python train.py --d_mlp=6144 --positions="learned" --bias="all" --init_std_up=0.0226 --optimizer="soap_variant" --lr_mult_up=1.04 --beta1=0.95 --decay_fraction=0.781 --decay_shape="sqrt" --seq_len=2048 --steps=3203
Each number is 200 + 40 x the weight over its row's rms, rounded and kept within 0 to 999. Layers, rows and columns count from 0. The size before them is the row's rms in percent of the matrix's.

# layer 6 MLP down, 1024x6144, rms 0.0596, rows 282-426, columns 3888-3935
101,214,228,237,205,152,167,224,167,238,185,226,255,137,252,185,162,236,250,165,215,177,194,224,164,220,161,242,225,172,145,241,247,210,203,232,201,182,187,140,248,149,243,216,203,199,166,191,246
104,248,199,162,108,157,210,180,143,257,188,238,214,145,220,246,210,156,238,216,161,173,238,135,222,187,216,170,267,124,181,164,200,143,242,288,196,164,165,182,255,226,195,222,251,199,233,176,173
101,130,201,290,170,92,171,222,126,127,167,276,125,178,134,175,204,144,200,210,191,143,191,214,199,199,326,201,196,142,152,299,168,175,223,197,151,220,185,105,202,229,223,191,153,140,222,150,255
100,239,241,264,150,218,122,192,224,170,188,218,163,213,257,216,272,214,151,193,242,248,198,138,244,149,189,207,223,124,313,250,232,202,164,164,165,228,198,259,256,203,202,250,274,160,243,203,171
100,216,289,224,190,168,245,214,192,244,220,207,141,245,197,245,265,156,185,253,158,283,205,243,206,202,255,231,228,231,181,184,138,185,240,163,263,161,231,142,193,318,209,191,181,150,166,239,246
100,150,159,250,221,206,208,177,178,241,208,164,218,211,262,175,156,255,207,218,174,181,198,123,208,234,103,249,155,173,215,298,182,197,226,174,178,198,182,238,65,204,258,188,219,188,233,170,319
100,232,169,293,290,202,209,191,267,165,188,219,170,222,158,153,113,268,182,223,192,170,273,167,211,121,134,170,243,186,202,219,176,188,257,202,174,202,238,212,180,256,177,144,301,106,185,146,193
104,210,192,215,223,220,213,188,210,164,147,145,190,141,125,155,160,98,231,267,178,252,116,192,208,176,219,287,233,188,151,159,181,188,271,245,159,238,265,114,289,200,235,199,163,143,233,194,248
099,177,202,165,173,152,183,272,141,211,192,204,138,173,205,183,148,184,200,228,186,168,201,153,215,154,143,188,202,219,180,144,160,215,180,146,190,159,171,96,253,192,231,172,220,199,200,171,192
100,223,203,111,131,113,187,93,219,159,185,155,225,225,198,212,163,139,212,149,207,220,162,123,179,213,251,129,167,216,238,223,166,163,171,208,210,173,228,229,209,177,179,234,174,230,163,166,209
099,199,231,208,162,257,166,173,145,245,198,231,196,204,165,187,275,260,150,177,230,158,192,200,205,191,253,209,180,226,234,190,197,137,281,197,133,252,249,207,190,160,270,175,187,173,195,239,235
102,211,200,242,218,166,177,182,169,194,170,173,178,205,164,174,174,220,218,210,112,239,203,182,207,249,153,186,159,208,203,154,223,273,251,259,171,222,176,218,234,134,141,137,163,178,172,170,179
100,226,245,171,157,160,191,190,217,143,174,202,166,165,186,214,175,301,167,146,195,187,220,171,186,186,173,158,213,209,185,144,163,172,191,293,207,178,251,241,158,154,229,186,259,235,207,248,161
100,207,204,219,285,187,241,218,249,131,147,145,127,208,195,209,187,134,175,168,131,227,294,182,236,304,203,257,211,151,214,229,221,199,265,165,222,239,139,188,229,244,187,238,171,201,278,182,234
101,221,167,186,191,206,241,209,239,309,109,215,119,210,276,268,181,222,171,217,171,200,170,248,306,189,161,192,270,265,128,164,160,170,252,250,157,240,157,110,213,209,232,192,141,192,242,215,226
099,177,186,219,222,190,269,235,195,220,223,215,203,250,212,188,239,136,229,203,259,177,221,240,194,214,189,187,219,232,241,220,191,234,200,176,221,198,192,227,215,238,176,209,160,216,163,217,240
099,141,177,157,241,156,232,192,151,233,176,262,211,157,304,279,204,110,216,188,104,236,153,182,228,208,178,171,175,262,190,210,191,202,212,188,159,212,239,225,243,269,189,209,188,172,275,262,173
101,212,270,236,187,227,179,169,206,201,204,159,252,184,192,170,196,257,232,207,179,197,251,193,163,102,166,191,197,144,176,176,164,180,114,223,204,226,178,242,237,184,129,238,209,224,188,146,179
099,181,221,235,183,226,190,138,236,254,286,252,177,183,225,222,306,168,239,150,123,294,192,139,206,199,112,197,198,212,236,228,218,276,190,180,170,171,228,170,182,184,211,139,192,173,207,194,221
099,205,132,230,199,93,176,165,111,111,170,212,147,199,167,210,145,225,173,128,166,228,182,240,236,229,217,227,206,184,147,221,169,244,185,218,251,216,227,240,234,245,216,157,169,162,217,209,109
099,176,199,148,241,248,207,159,165,250,233,245,160,213,187,203,206,175,148,238,140,158,221,279,200,217,173,188,198,194,205,134,216,195,198,234,199,179,144,199,163,133,258,196,235,190,257,156,174
098,127,230,132,242,230,238,195,149,243,159,205,227,136,220,225,257,200,232,196,182,164,214,213,236,294,210,183,110,232,170,240,245,190,228,264,220,234,215,178,215,177,189,202,168,139,264,173,166
101,198,258,219,229,229,201,192,114,211,187,191,148,199,194,198,130,207,106,275,176,158,219,222,229,231,200,220,177,215,268,207,140,194,257,200,179,156,166,178,252,162,198,191,170,221,229,199,270
098,237,218,157,232,234,237,254,201,183,203,225,209,215,196,138,171,239,223,146,286,193,151,245,178,186,200,203,121,165,202,188,255,236,194,187,233,277,163,149,154,198,120,174,156,156,154,106,203
099,137,190,213,176,223,166,190,204,288,178,190,175,208,215,143,223,211,231,223,192,130,240,179,198,260,271,253,166,212,219,137,219,187,243,264,260,172,199,196,256,233,220,239,262,199,215,111,218
098,211,165,229,223,130,167,153,153,207,195,175,192,179,133,170,207,263,257,178,115,203,189,249,193,218,189,185,238,143,155,217,195,145,163,222,228,177,157,209,199,167,189,170,200,194,175,245,216
099,136,206,177,186,279,186,226,249,160,184,130,204,235,159,149,181,192,222,167,198,254,297,180,196,211,222,211,220,231,202,235,176,146,169,196,194,227,141,134,201,180,189,197,180,209,195,241,217
101,256,214,253,214,184,198,202,150,190,154,171,182,219,169,229,245,214,237,195,197,133,154,230,170,223,132,201,204,184,247,162,169,265,219,146,163,240,193,192,231,242,168,189,256,166,205,212,263
097,186,218,209,169,238,230,195,145,158,185,174,184,159,146,227,168,160,194,249,221,222,144,193,170,151,182,152,220,164,176,159,214,204,237,149,254,137,168,245,193,186,241,230,280,162,154,183,264
102,213,164,137,180,156,233,206,189,190,187,179,247,179,189,196,130,213,158,251,161,154,192,176,242,179,194,160,148,207,188,243,151,115,197,171,187,205,179,196,171,134,121,235,195,167,159,284,167
099,201,231,223,161,150,113,145,160,124,222,186,249,232,198,215,254,191,189,217,231,83,230,146,209,175,224,193,140,231,264,198,196,280,170,246,156,153,204,217,168,314,199,207,227,206,177,192,290
099,199,175,196,193,164,161,204,150,169,191,166,215,201,244,194,145,183,200,226,160,170,232,168,271,258,243,271,157,172,226,169,140,114,192,185,248,133,205,264,214,215,258,217,198,237,184,159,185
102,190,205,144,183,228,164,240,170,136,286,270,199,196,169,196,137,199,298,166,175,106,165,172,209,233,191,192,200,282,116,274,153,226,150,189,189,236,207,231,196,179,200,252,168,160,147,190,201
100,241,162,178,263,217,216,193,130,190,267,229,193,242,178,222,208,192,199,272,149,159,142,228,172,175,234,238,199,160,269,202,155,228,212,223,202,140,168,283,150,216,184,164,216,203,179,134,155
096,221,243,181,198,250,162,144,195,168,241,187,176,268,254,217,159,222,262,178,204,202,230,244,127,179,146,162,227,159,238,193,154,181,209,187,128,140,174,184,248,138,241,230,204,231,193,102,195
102,210,260,123,182,303,254,191,117,171,205,269,113,200,251,173,176,204,149,230,200,195,252,135,168,237,233,171,167,181,147,99,249,220,198,232,100,200,191,176,178,160,195,238,163,188,196,117,186
099,202,239,185,183,328,147,208,174,143,215,171,156,179,139,205,213,121,220,121,220,221,169,132,229,190,221,225,183,274,131,246,239,242,209,192,184,222,198,279,231,89,188,156,222,165,179,157,267
098,262,241,244,270,220,150,197,197,183,268,246,214,158,197,119,242,256,196,192,221,175,263,159,226,201,251,220,198,205,260,251,199,215,235,193,83,230,186,227,212,219,152,266,248,139,205,204,184
102,208,175,115,207,242,283,106,168,188,193,172,196,171,191,110,198,224,236,205,202,187,182,148,274,237,198,297,170,176,149,174,206,235,187,220,187,192,179,194,144,138,231,216,227,177,185,245,173
100,242,268,268,190,159,170,238,214,218,211,195,235,245,177,218,234,131,141,190,214,218,302,192,209,207,201,239,226,246,251,204,256,319,168,186,158,168,144,329,217,283,158,176,216,182,186,210,167
100,183,204,264,180,127,208,220,249,216,203,245,106,197,216,231,188,194,224,288,217,236,221,164,254,213,177,245,180,190,187,197,167,181,199,205,185,158,218,251,172,175,216,173,145,267,223,212,168
100,181,230,124,148,78,187,230,174,139,231,163,218,172,238,146,167,197,196,235,220,156,200,200,268,203,228,135,165,148,229,235,140,171,262,249,239,213,229,190,254,254,197,193,203,190,166,216,209
099,223,186,189,243,250,225,179,242,251,266,171,221,280,255,217,264,224,179,223,186,198,228,142,236,238,197,223,224,193,231,175,155,243,202,254,236,278,181,211,205,203,201,200,158,144,150,245,147
098,198,194,216,248,245,202,204,197,185,143,213,148,230,231,228,183,256,240,185,150,180,160,174,161,177,241,252,171,210,162,251,172,164,191,178,202,149,201,227,190,209,209,153,206,120,222,177,182
101,137,174,187,144,202,223,196,190,128,218,178,180,210,138,215,273,144,186,203,113,161,147,160,141,242,200,144,187,189,187,183,154,222,237,212,249,207,196,155,228,212,105,192,273,137,217,168,222
099,231,180,115,175,269,183,214,207,239,260,153,203,226,178,227,183,192,157,251,200,215,184,191,230,275,130,178,212,186,191,179,142,239,239,185,168,245,141,258,204,196,243,220,230,160,261,189,196
101,143,213,244,210,203,179,223,163,212,205,249,167,207,160,282,157,170,234,209,111,230,201,227,210,201,196,193,160,162,219,216,266,155,275,173,193,213,179,153,187,113,215,204,255,128,195,253,202
102,214,177,180,177,185,262,161,216,244,211,137,226,228,200,157,178,215,235,166,164,164,97,158,231,225,128,229,183,156,256,176,204,187,202,212,205,198,179,213,213,190,170,133,294,230,211,226,219
102,230,184,229,220,212,169,229,89,203,203,218,246,211,233,167,219,258,204,118,185,193,218,202,225,258,193,196,229,210,242,206,151,260,172,217,266,215,173,136,169,161,156,204,209,194,146,181,162
099,178,143,195,258,180,184,154,177,217,227,233,183,174,184,190,233,88,236,207,214,208,251,172,188,213,211,111,228,212,262,189,217,156,166,186,200,165,244,233,220,157,197,274,212,236,203,149,147
100,158,273,221,232,248,201,271,243,180,221,290,216,218,212,193,156,207,155,263,182,131,270,201,152,196,207,198,239,228,231,234,238,161,210,210,199,231,199,113,177,178,198,202,241,251,270,215,115
099,303,201,191,175,197,138,173,213,224,223,229,188,232,140,275,136,173,197,225,180,226,232,135,196,241,168,120,210,154,265,150,151,189,245,271,199,129,187,222,291,183,194,151,231,195,204,208,242
099,197,149,131,215,107,181,173,215,198,179,226,245,323,248,139,203,192,227,84,229,237,255,227,191,187,205,190,170,254,227,220,227,160,183,264,110,219,183,169,170,184,179,227,236,173,163,266,164
100,183,265,153,134,177,191,159,206,259,217,171,245,210,209,289,266,149,185,249,163,225,162,185,191,229,189,227,201,230,229,228,162,204,199,225,195,220,202,229,204,191,216,271,287,225,176,296,250
098,275,235,183,141,90,223,122,190,147,186,189,246,147,211,239,153,232,157,228,234,187,148,80,180,156,161,211,131,187,175,131,280,170,188,155,148,223,155,170,131,203,265,203,288,128,213,170,184
099,216,204,138,158,178,250,209,189,194,220,262,197,219,176,265,229,202,180,176,162,203,209,204,152,238,229,183,185,159,142,220,203,168,207,228,205,194,146,246,186,212,187,152,113,221,195,186,229
100,171,209,159,167,259,152,171,168,161,193,154,178,204,236,250,231,152,216,120,215,111,251,167,227,151,147,232,180,199,270,196,219,224,135,165,170,192,130,187,196,200,213,124,224,165,187,220,199
100,130,193,260,165,280,231,218,249,261,167,227,197,147,228,174,256,252,182,173,139,227,235,218,116,138,148,163,228,218,232,199,230,196,296,197,168,300,138,221,222,174,270,180,235,201,215,184,164
099,143,217,225,200,239,227,224,236,176,158,235,272,185,188,189,163,191,216,159,97,231,71,205,185,180,222,217,231,144,124,212,203,178,228,151,215,185,185,163,256,196,244,191,226,233,203,191,189
102,278,215,202,222,235,167,192,141,184,143,241,201,225,120,236,136,161,158,214,202,156,238,154,130,224,153,155,212,175,194,174,148,150,206,176,187,244,233,120,248,157,224,202,228,244,198,235,147
100,230,247,169,237,99,172,203,153,194,245,181,183,118,196,164,239,200,269,242,205,146,274,188,228,244,245,188,254,187,148,195,213,176,228,273,222,216,223,206,160,133,187,224,186,215,239,220,206
100,164,223,242,239,256,279,162,219,210,220,138,152,170,140,198,298,174,251,52,99,151,178,188,213,176,206,205,193,141,142,216,139,160,188,111,198,254,148,255,183,197,178,220,198,227,199,221,181
102,230,135,253,237,140,204,255,223,199,218,134,202,166,171,182,224,99,176,206,206,160,220,230,159,247,275,111,196,204,156,135,212,222,160,164,194,260,207,236,217,206,180,172,231,168,154,232,255
102,248,209,163,195,248,201,217,121,240,185,204,195,180,185,273,180,183,159,179,203,196,248,136,196,191,219,197,184,263,242,152,225,226,251,199,209,151,184,211,223,214,248,166,151,232,201,131,210
098,261,190,176,217,163,250,203,191,180,213,198,260,184,213,224,57,250,200,169,207,201,163,194,260,220,171,280,165,189,203,280,211,107,117,188,110,243,234,309,114,238,219,157,158,196,91,147,229
099,236,165,198,225,317,192,199,177,136,199,197,207,167,204,232,131,209,215,318,233,186,218,210,190,208,131,172,236,178,168,209,217,150,308,242,193,172,184,165,179,190,259,168,215,177,174,203,173
100,149,204,219,150,200,227,165,203,199,235,219,227,193,153,163,204,184,230,179,83,201,206,121,211,205,169,241,249,181,201,206,223,207,229,191,147,204,188,172,104,230,156,247,197,175,178,160,220
098,160,167,205,177,255,191,238,172,239,205,168,225,241,268,194,167,209,187,238,226,193,169,237,157,221,221,176,122,167,155,231,165,195,164,137,154,153,180,257,196,199,233,202,213,237,217,185,141
101,184,210,296,164,249,226,206,97,257,231,215,252,286,235,198,206,198,193,182,153,194,156,168,178,224,271,181,196,183,172,226,192,188,187,193,199,224,221,197,207,140,176,164,191,219,161,133,152
097,153,224,115,252,153,213,164,224,204,211,208,231,261,178,175,177,212,251,164,220,259,257,174,169,156,183,206,152,221,184,185,193,223,230,244,228,174,168,228,173,194,176,295,192,216,209,201,236
102,124,213,185,216,201,220,132,184,203,149,140,179,229,190,220,187,161,190,168,195,198,170,236,150,235,235,214,322,177,261,258,283,108,214,192,228,176,235,116,168,212,167,269,166,176,230,268,130
101,150,132,197,101,195,224,246,176,203,185,202,250,222,185,177,169,262,205,164,231,206,205,191,128,169,184,208,207,184,127,141,197,243,241,147,208,187,219,214,167,156,201,248,173,206,168,206,215
099,232,299,173,166,225,135,162,247,210,167,118,234,206,250,176,219,226,187,220,220,125,219,202,221,207,169,246,206,232,42,229,187,216,226,97,211,126,227,227,174,258,200,218,155,212,170,158,180
101,185,141,229,199,177,172,226,156,222,184,144,244,190,260,202,227,204,213,239,147,223,160,171,235,170,234,238,169,214,221,167,210,251,203,234,168,184,165,183,193,245,208,268,181,256,229,267,242
098,151,156,176,177,169,170,164,212,168,226,209,216,179,209,196,244,210,187,253,163,218,214,228,151,172,199,192,200,267,188,177,187,162,229,143,186,228,248,202,172,176,184,218,237,122,223,198,161
098,193,179,194,175,199,188,263,132,187,187,208,267,187,195,239,84,151,153,256,188,192,40,197,233,152,214,234,274,236,176,125,226,171,223,126,170,158,178,172,218,141,177,159,254,224,201,164,156
104,233,266,204,187,234,224,214,222,126,141,236,229,198,203,144,114,186,105,233,220,128,156,229,145,168,212,140,297,172,199,200,256,123,180,204,154,203,226,195,185,214,222,255,195,170,199,130,229
103,239,201,177,147,282,150,201,174,222,246,197,146,144,243,195,185,165,204,149,250,180,183,204,240,247,139,231,204,151,232,211,240,233,209,214,195,174,180,105,149,195,263,248,160,257,218,99,148
102,185,166,220,198,187,207,191,152,193,240,172,161,184,215,210,196,187,237,141,212,160,220,202,170,169,158,223,253,215,166,206,200,152,164,278,216,263,232,136,248,218,146,159,204,261,233,183,224
099,187,167,188,193,226,202,219,184,233,142,213,266,150,290,271,173,206,183,169,134,199,136,149,130,255,208,196,178,231,145,161,207,139,128,111,242,162,212,211,163,215,186,282,178,269,187,128,186
100,277,196,189,172,205,206,265,202,130,208,100,230,191,241,270,181,252,277,227,161,162,228,174,268,188,184,226,249,209,244,235,197,220,254,175,235,218,245,261,224,248,201,183,193,228,165,164,264
098,194,176,253,173,253,224,201,201,178,200,199,207,247,220,150,191,191,181,185,251,212,292,244,220,245,225,164,193,157,207,176,190,210,138,190,187,175,189,233,244,186,205,138,137,262,217,138,229
100,208,267,189,132,232,249,257,141,172,205,295,183,182,278,145,178,177,167,206,238,144,159,223,192,179,230,183,168,173,257,270,226,274,219,246,180,207,260,248,219,248,211,221,265,204,172,232,244
099,164,173,189,209,226,161,134,250,212,174,178,172,238,189,172,182,157,203,252,239,166,160,212,173,205,157,216,218,179,262,243,150,189,116,195,259,164,259,194,228,214,211,159,305,184,200,220,204
100,217,179,197,213,166,184,146,175,142,105,158,214,152,193,231,219,217,249,211,219,222,164,209,260,172,161,220,185,139,173,191,211,167,241,185,159,223,183,125,200,170,213,215,255,243,217,256,233
097,192,240,208,209,242,219,190,237,172,187,219,215,189,216,206,208,202,190,182,220,192,147,222,166,191,192,206,254,260,155,166,207,239,239,274,233,176,208,186,219,207,232,146,204,215,246,164,135
098,274,248,199,240,180,213,234,198,176,209,267,200,217,138,191,177,230,222,206,156,179,130,235,205,257,155,168,223,220,208,175,197,198,221,218,310,236,137,215,220,177,147,256,190,183,180,130,100
101,111,172,206,149,100,190,193,154,214,213,155,215,174,214,215,175,237,230,134,186,139,161,189,186,217,237,153,154,138,217,119,252,186,191,104,232,166,214,162,165,98,191,223,239,216,212,203,165
099,254,184,168,204,223,213,210,223,171,177,190,207,147,262,198,156,174,245,211,260,201,144,142,236,253,175,187,191,217,95,190,171,239,238,261,242,230,185,258,171,217,143,238,180,225,260,200,184
103,141,203,185,209,191,180,244,276,238,171,165,215,142,267,137,224,224,188,212,160,115,283,194,228,272,120,221,200,201,204,131,218,266,265,192,272,205,206,254,206,155,168,171,201,184,277,194,161
100,124,220,234,162,213,203,207,123,216,219,251,232,198,229,222,167,224,169,179,181,156,277,213,246,133,126,180,168,218,173,180,213,171,179,186,161,148,201,138,189,183,181,168,299,244,210,329,218
101,179,201,165,204,276,223,190,250,228,215,205,198,235,232,279,269,144,147,154,194,173,264,220,218,220,95,139,255,224,157,213,192,122,186,200,205,251,240,154,214,181,154,167,177,221,157,250,177
100,263,164,231,239,147,230,154,205,164,203,145,178,191,234,195,149,213,255,192,201,236,173,153,246,196,142,206,249,150,169,200,145,165,165,271,237,204,277,221,197,219,93,204,201,234,183,116,274
100,197,198,97,265,237,230,291,155,196,274,210,142,198,115,245,253,129,196,180,182,188,221,267,199,170,164,144,206,181,233,265,109,150,162,214,115,243,194,210,210,226,189,153,217,188,166,163,221
098,83,246,220,198,163,139,193,218,198,249,239,233,271,153,129,214,228,211,250,202,136,165,149,189,156,219,173,169,214,217,247,213,227,212,186,219,246,193,222,199,191,147,254,227,241,192,207,215
100,160,217,184,201,156,180,175,159,184,164,228,161,163,192,186,136,244,204,208,173,193,192,185,193,220,210,236,314,240,199,206,165,179,191,229,225,153,205,167,191,174,172,178,132,218,230,204,154
101,207,271,264,181,207,91,128,189,199,283,198,210,249,226,159,156,213,148,217,210,259,167,166,262,231,200,147,179,194,185,216,239,181,210,253,210,178,247,138,210,159,170,168,173,162,177,181,152
103,213,203,160,254,185,205,212,143,209,214,164,154,115,205,207,140,196,228,220,184,169,186,138,213,173,183,188,235,243,176,230,218,165,141,209,198,207,157,260,166,165,254,140,112,230,123,239,172
103,154,157,202,281,111,225,198,184,174,242,148,205,224,233,154,187,235,203,236,190,214,232,227,128,202,218,181,205,212,273,228,207,206,144,213,206,290,243,164,182,209,252,208,213,274,198,141,201
102,196,215,152,165,146,254,233,155,196,205,200,219,127,261,132,215,186,257,172,169,136,146,242,208,199,163,210,205,71,172,170,234,287,169,193,195,214,167,176,235,148,274,226,223,183,226,193,231
099,164,159,241,240,182,221,173,177,161,228,197,194,199,263,220,185,243,171,203,184,197,124,198,154,254,237,174,134,171,223,211,258,176,207,153,163,149,257,177,153,221,193,285,150,121,192,192,185
101,190,191,165,249,128,180,288,201,211,204,246,199,123,167,293,218,157,212,233,250,158,224,159,235,186,165,212,141,152,158,189,225,193,172,124,187,201,235,253,211,164,232,231,247,161,194,241,159
100,240,186,314,294,152,169,201,239,188,211,194,168,193,158,151,238,223,158,216,209,195,203,274,227,211,246,231,179,182,262,212,241,186,259,210,161,151,227,230,161,209,229,195,208,244,324,193,134
100,294,249,283,256,203,208,225,175,243,172,100,269,213,191,208,238,208,176,193,206,168,189,256,168,131,165,105,186,188,160,167,216,255,170,153,129,180,189,169,237,228,130,197,172,165,269,205,229
100,161,175,119,173,165,153,229,151,186,212,264,234,226,294,109,152,211,202,190,144,199,226,141,232,228,202,268,234,175,166,197,165,243,127,188,168,163,155,169,247,196,203,152,247,185,195,184,255
100,176,254,67,99,171,197,207,78,219,187,212,227,247,221,148,178,269,229,170,128,182,196,230,232,182,119,209,234,154,207,168,179,291,251,132,192,170,237,244,144,217,177,258,134,261,188,240,214
099,196,165,99,172,160,166,172,215,228,202,151,235,185,146,115,266,170,189,172,192,242,266,245,168,206,225,208,158,208,228,139,231,195,212,199,192,208,209,239,196,200,219,171,200,234,300,186,170
100,176,233,231,294,216,206,249,216,178,184,186,249,220,248,155,267,191,225,177,212,229,174,184,98,206,214,155,182,161,193,226,200,192,174,230,197,198,199,229,202,214,169,214,183,236,223,136,223
099,234,214,207,186,197,197,164,183,198,205,199,249,173,218,207,204,187,222,206,172,257,192,253,225,283,211,276,195,144,345,153,161,155,174,234,235,224,248,203,228,177,198,162,172,185,192,181,202
099,160,211,162,129,204,264,159,168,220,161,237,237,174,201,232,236,214,100,171,227,203,137,159,190,211,266,290,212,231,243,197,127,237,202,226,242,229,267,281,183,190,212,204,257,150,198,180,191
099,266,158,168,207,131,222,195,196,172,179,239,229,255,202,260,196,181,156,232,234,195,173,210,269,234,183,234,181,175,249,137,234,195,240,189,197,263,189,225,133,190,212,241,175,196,186,245,150
100,168,243,280,229,234,182,198,219,214,178,189,283,139,225,209,211,203,256,179,230,221,234,245,188,133,251,172,231,220,210,130,189,218,186,135,168,236,240,188,114,141,231,185,201,150,193,155,202
100,258,232,210,173,82,119,194,222,117,197,221,182,168,177,181,223,266,170,303,215,233,152,175,150,153,186,154,224,256,218,253,225,274,169,133,252,224,151,167,193,209,164,221,215,208,155,210,217
099,210,269,171,280,186,201,230,193,167,178,174,291,194,157,149,258,95,170,224,208,196,181,239,157,153,230,203,166,196,265,178,241,195,219,158,175,179,231,224,211,282,172,222,218,238,189,162,228
101,145,236,190,161,112,211,232,134,96,243,242,185,271,141,184,174,214,96,135,89,190,234,219,139,197,182,181,227,181,180,177,188,178,149,240,128,160,133,263,177,148,224,136,246,190,146,177,252
100,93,185,265,215,223,297,141,237,189,139,170,202,200,258,227,109,211,219,104,246,180,205,200,179,218,146,220,190,71,124,193,110,199,167,194,251,161,209,154,202,218,209,182,161,221,172,135,164
100,181,200,177,137,158,161,187,194,194,161,189,152,161,211,177,159,243,169,200,213,231,205,201,180,129,155,194,229,227,250,269,205,144,160,189,131,230,207,241,166,195,184,146,217,264,226,179,225
098,237,185,205,208,217,197,164,177,166,251,188,187,221,191,220,217,186,182,136,190,181,273,237,200,236,160,222,181,248,219,175,161,170,235,229,243,188,185,180,192,109,167,172,300,184,221,207,247
097,277,181,223,215,215,205,169,274,212,226,277,193,151,231,183,174,233,183,230,161,212,240,164,153,262,158,213,223,202,142,259,230,176,181,288,197,139,245,171,233,184,250,199,136,226,93,201,213
101,185,206,133,157,219,161,211,225,298,181,216,188,162,120,164,178,198,190,288,215,224,206,242,180,295,146,185,194,178,223,205,183,228,207,191,188,184,145,229,158,167,187,193,188,240,220,132,226
097,220,201,189,168,119,224,158,274,165,151,247,192,197,221,237,215,229,177,201,164,161,210,157,162,249,153,193,238,176,186,231,251,190,128,179,213,193,195,270,159,232,198,200,226,146,288,201,193
101,183,205,210,187,134,191,139,97,188,212,268,223,159,174,178,224,191,151,152,237,155,186,148,227,167,232,261,226,164,207,150,233,167,181,231,176,164,218,196,155,201,237,222,193,200,208,149,197
098,214,252,189,169,191,199,289,177,203,220,180,260,169,248,179,201,208,172,171,188,198,169,167,155,208,97,161,216,224,203,193,162,135,220,199,233,238,195,186,219,184,209,205,153,190,152,130,203
099,234,215,200,191,147,202,127,156,217,215,193,205,248,224,167,256,201,235,182,164,140,148,142,227,250,181,195,217,145,205,133,163,189,202,223,203,187,229,128,236,230,198,150,231,195,209,236,125
099,188,236,142,171,164,199,158,163,164,139,238,194,183,191,190,116,172,246,248,181,251,292,229,221,243,251,223,186,135,101,224,248,213,197,310,180,134,104,204,147,202,161,203,177,221,214,173,229
100,196,217,147,202,178,231,172,212,209,165,212,159,216,174,201,138,211,190,183,226,210,243,175,199,162,225,147,187,227,146,256,170,179,158,235,172,154,267,231,252,271,265,190,277,223,162,200,205
100,234,220,241,201,197,135,233,154,199,259,233,249,214,185,196,156,201,189,166,218,206,124,183,254,154,288,203,228,257,252,217,180,238,190,200,180,180,258,172,223,158,152,222,184,174,175,237,170
101,226,202,192,197,133,239,200,156,207,194,183,148,214,171,153,180,148,258,183,167,176,229,249,200,191,219,240,236,190,214,204,227,182,176,188,170,147,267,145,197,231,224,128,202,211,164,148,182
101,169,195,221,221,101,185,205,215,217,191,134,186,204,142,190,151,159,253,166,195,154,270,202,256,229,223,194,213,209,196,274,272,175,166,218,252,220,245,171,198,280,180,184,148,264,264,198,244
101,234,230,225,219,183,199,242,233,214,183,230,212,160,237,222,242,111,170,167,263,236,221,198,197,245,164,245,201,237,271,150,237,224,205,154,267,215,211,156,197,124,243,176,184,158,220,247,224
099,190,252,224,203,201,227,135,187,215,182,144,189,181,228,249,197,207,210,241,151,241,155,231,247,171,202,177,208,192,218,205,247,204,199,159,167,219,212,266,123,231,209,134,151,202,227,137,221
101,231,212,183,109,133,213,100,192,171,135,175,177,148,173,184,204,246,221,224,188,212,165,187,215,148,180,229,174,177,209,198,259,227,241,231,156,166,166,191,205,251,213,133,179,195,184,145,245
100,205,166,162,271,144,246,255,205,233,141,214,208,190,250,168,287,196,182,230,146,235,181,153,91,190,194,202,224,225,230,231,225,199,221,302,231,199,208,243,216,235,241,191,215,207,169,248,156
100,236,211,121,202,193,238,242,183,203,209,133,197,238,155,185,192,81,198,154,213,126,255,180,253,114,173,122,260,178,201,209,208,214,223,160,213,126,183,185,152,254,186,223,257,147,177,196,212
101,143,214,235,147,182,240,232,175,208,133,227,211,214,218,163,218,222,241,215,198,289,262,120,271,162,152,127,244,259,201,216,230,169,187,202,202,169,135,189,201,278,225,206,250,116,220,194,149
100,177,240,171,173,181,225,107,177,188,275,235,188,212,201,290,178,102,209,251,288,182,185,142,185,190,298,181,234,262,180,89,137,218,250,243,252,263,168,188,198,205,106,195,210,126,145,197,215
100,229,195,245,166,244,142,187,196,191,261,168,235,193,184,162,213,184,99,184,266,287,184,201,162,130,189,155,188,248,208,291,148,217,139,106,142,202,237,74,168,201,197,214,210,194,194,217,192
103,197,180,156,181,272,222,146,201,184,230,141,178,156,200,219,257,219,198,231,131,197,170,266,150,255,205,219,197,228,164,180,209,196,223,234,268,208,194,204,198,298,197,249,184,266,216,249,168
099,182,218,248,193,218,115,183,140,218,203,185,163,227,177,149,242,182,249,171,229,219,251,181,251,184,175,239,121,165,223,173,214,236,184,199,246,246,195,186,204,194,215,141,168,133,202,175,125
103,202,228,164,188,227,246,329,110,167,173,175,165,161,170,225,221,200,255,128,189,157,233,213,222,121,207,237,252,167,233,181,185,228,210,272,191,146,210,232,199,290,142,163,151,241,240,226,183
100,188,217,251,158,276,106,189,154,228,236,218,188,217,218,194,167,225,184,224,205,192,198,108,247,195,221,243,163,203,256,203,175,197,202,105,124,162,97,256,140,238,170,191,225,233,157,213,188
101,171,201,187,222,233,242,228,166,255,165,205,222,151,224,265,236,228,192,174,169,165,191,180,212,227,220,164,207,236,169,205,144,257,118,120,209,235,197,208,188,173,245,134,197,197,241,188,235
102,223,241,214,200,168,228,211,262,249,174,200,196,128,207,127,185,191,141,208,228,185,207,194,194,204,207,205,148,202,166,220,136,209,151,160,219,158,195,227,212,185,156,185,153,165,223,172,136
098,153,204,241,215,200,256,208,228,246,151,201,136,224,172,243,231,225,215,207,146,217,114,203,176,180,149,256,185,202,131,134,197,227,228,166,180,216,206,182,200,272,88,235,171,124,208,199,241
101,215,267,174,178,240,249,202,147,241,208,159,161,203,148,69,131,163,227,209,154,253,141,212,253,171,230,139,211,206,265,219,115,167,124,130,216,156,199,171,246,184,217,193,157,171,220,200,196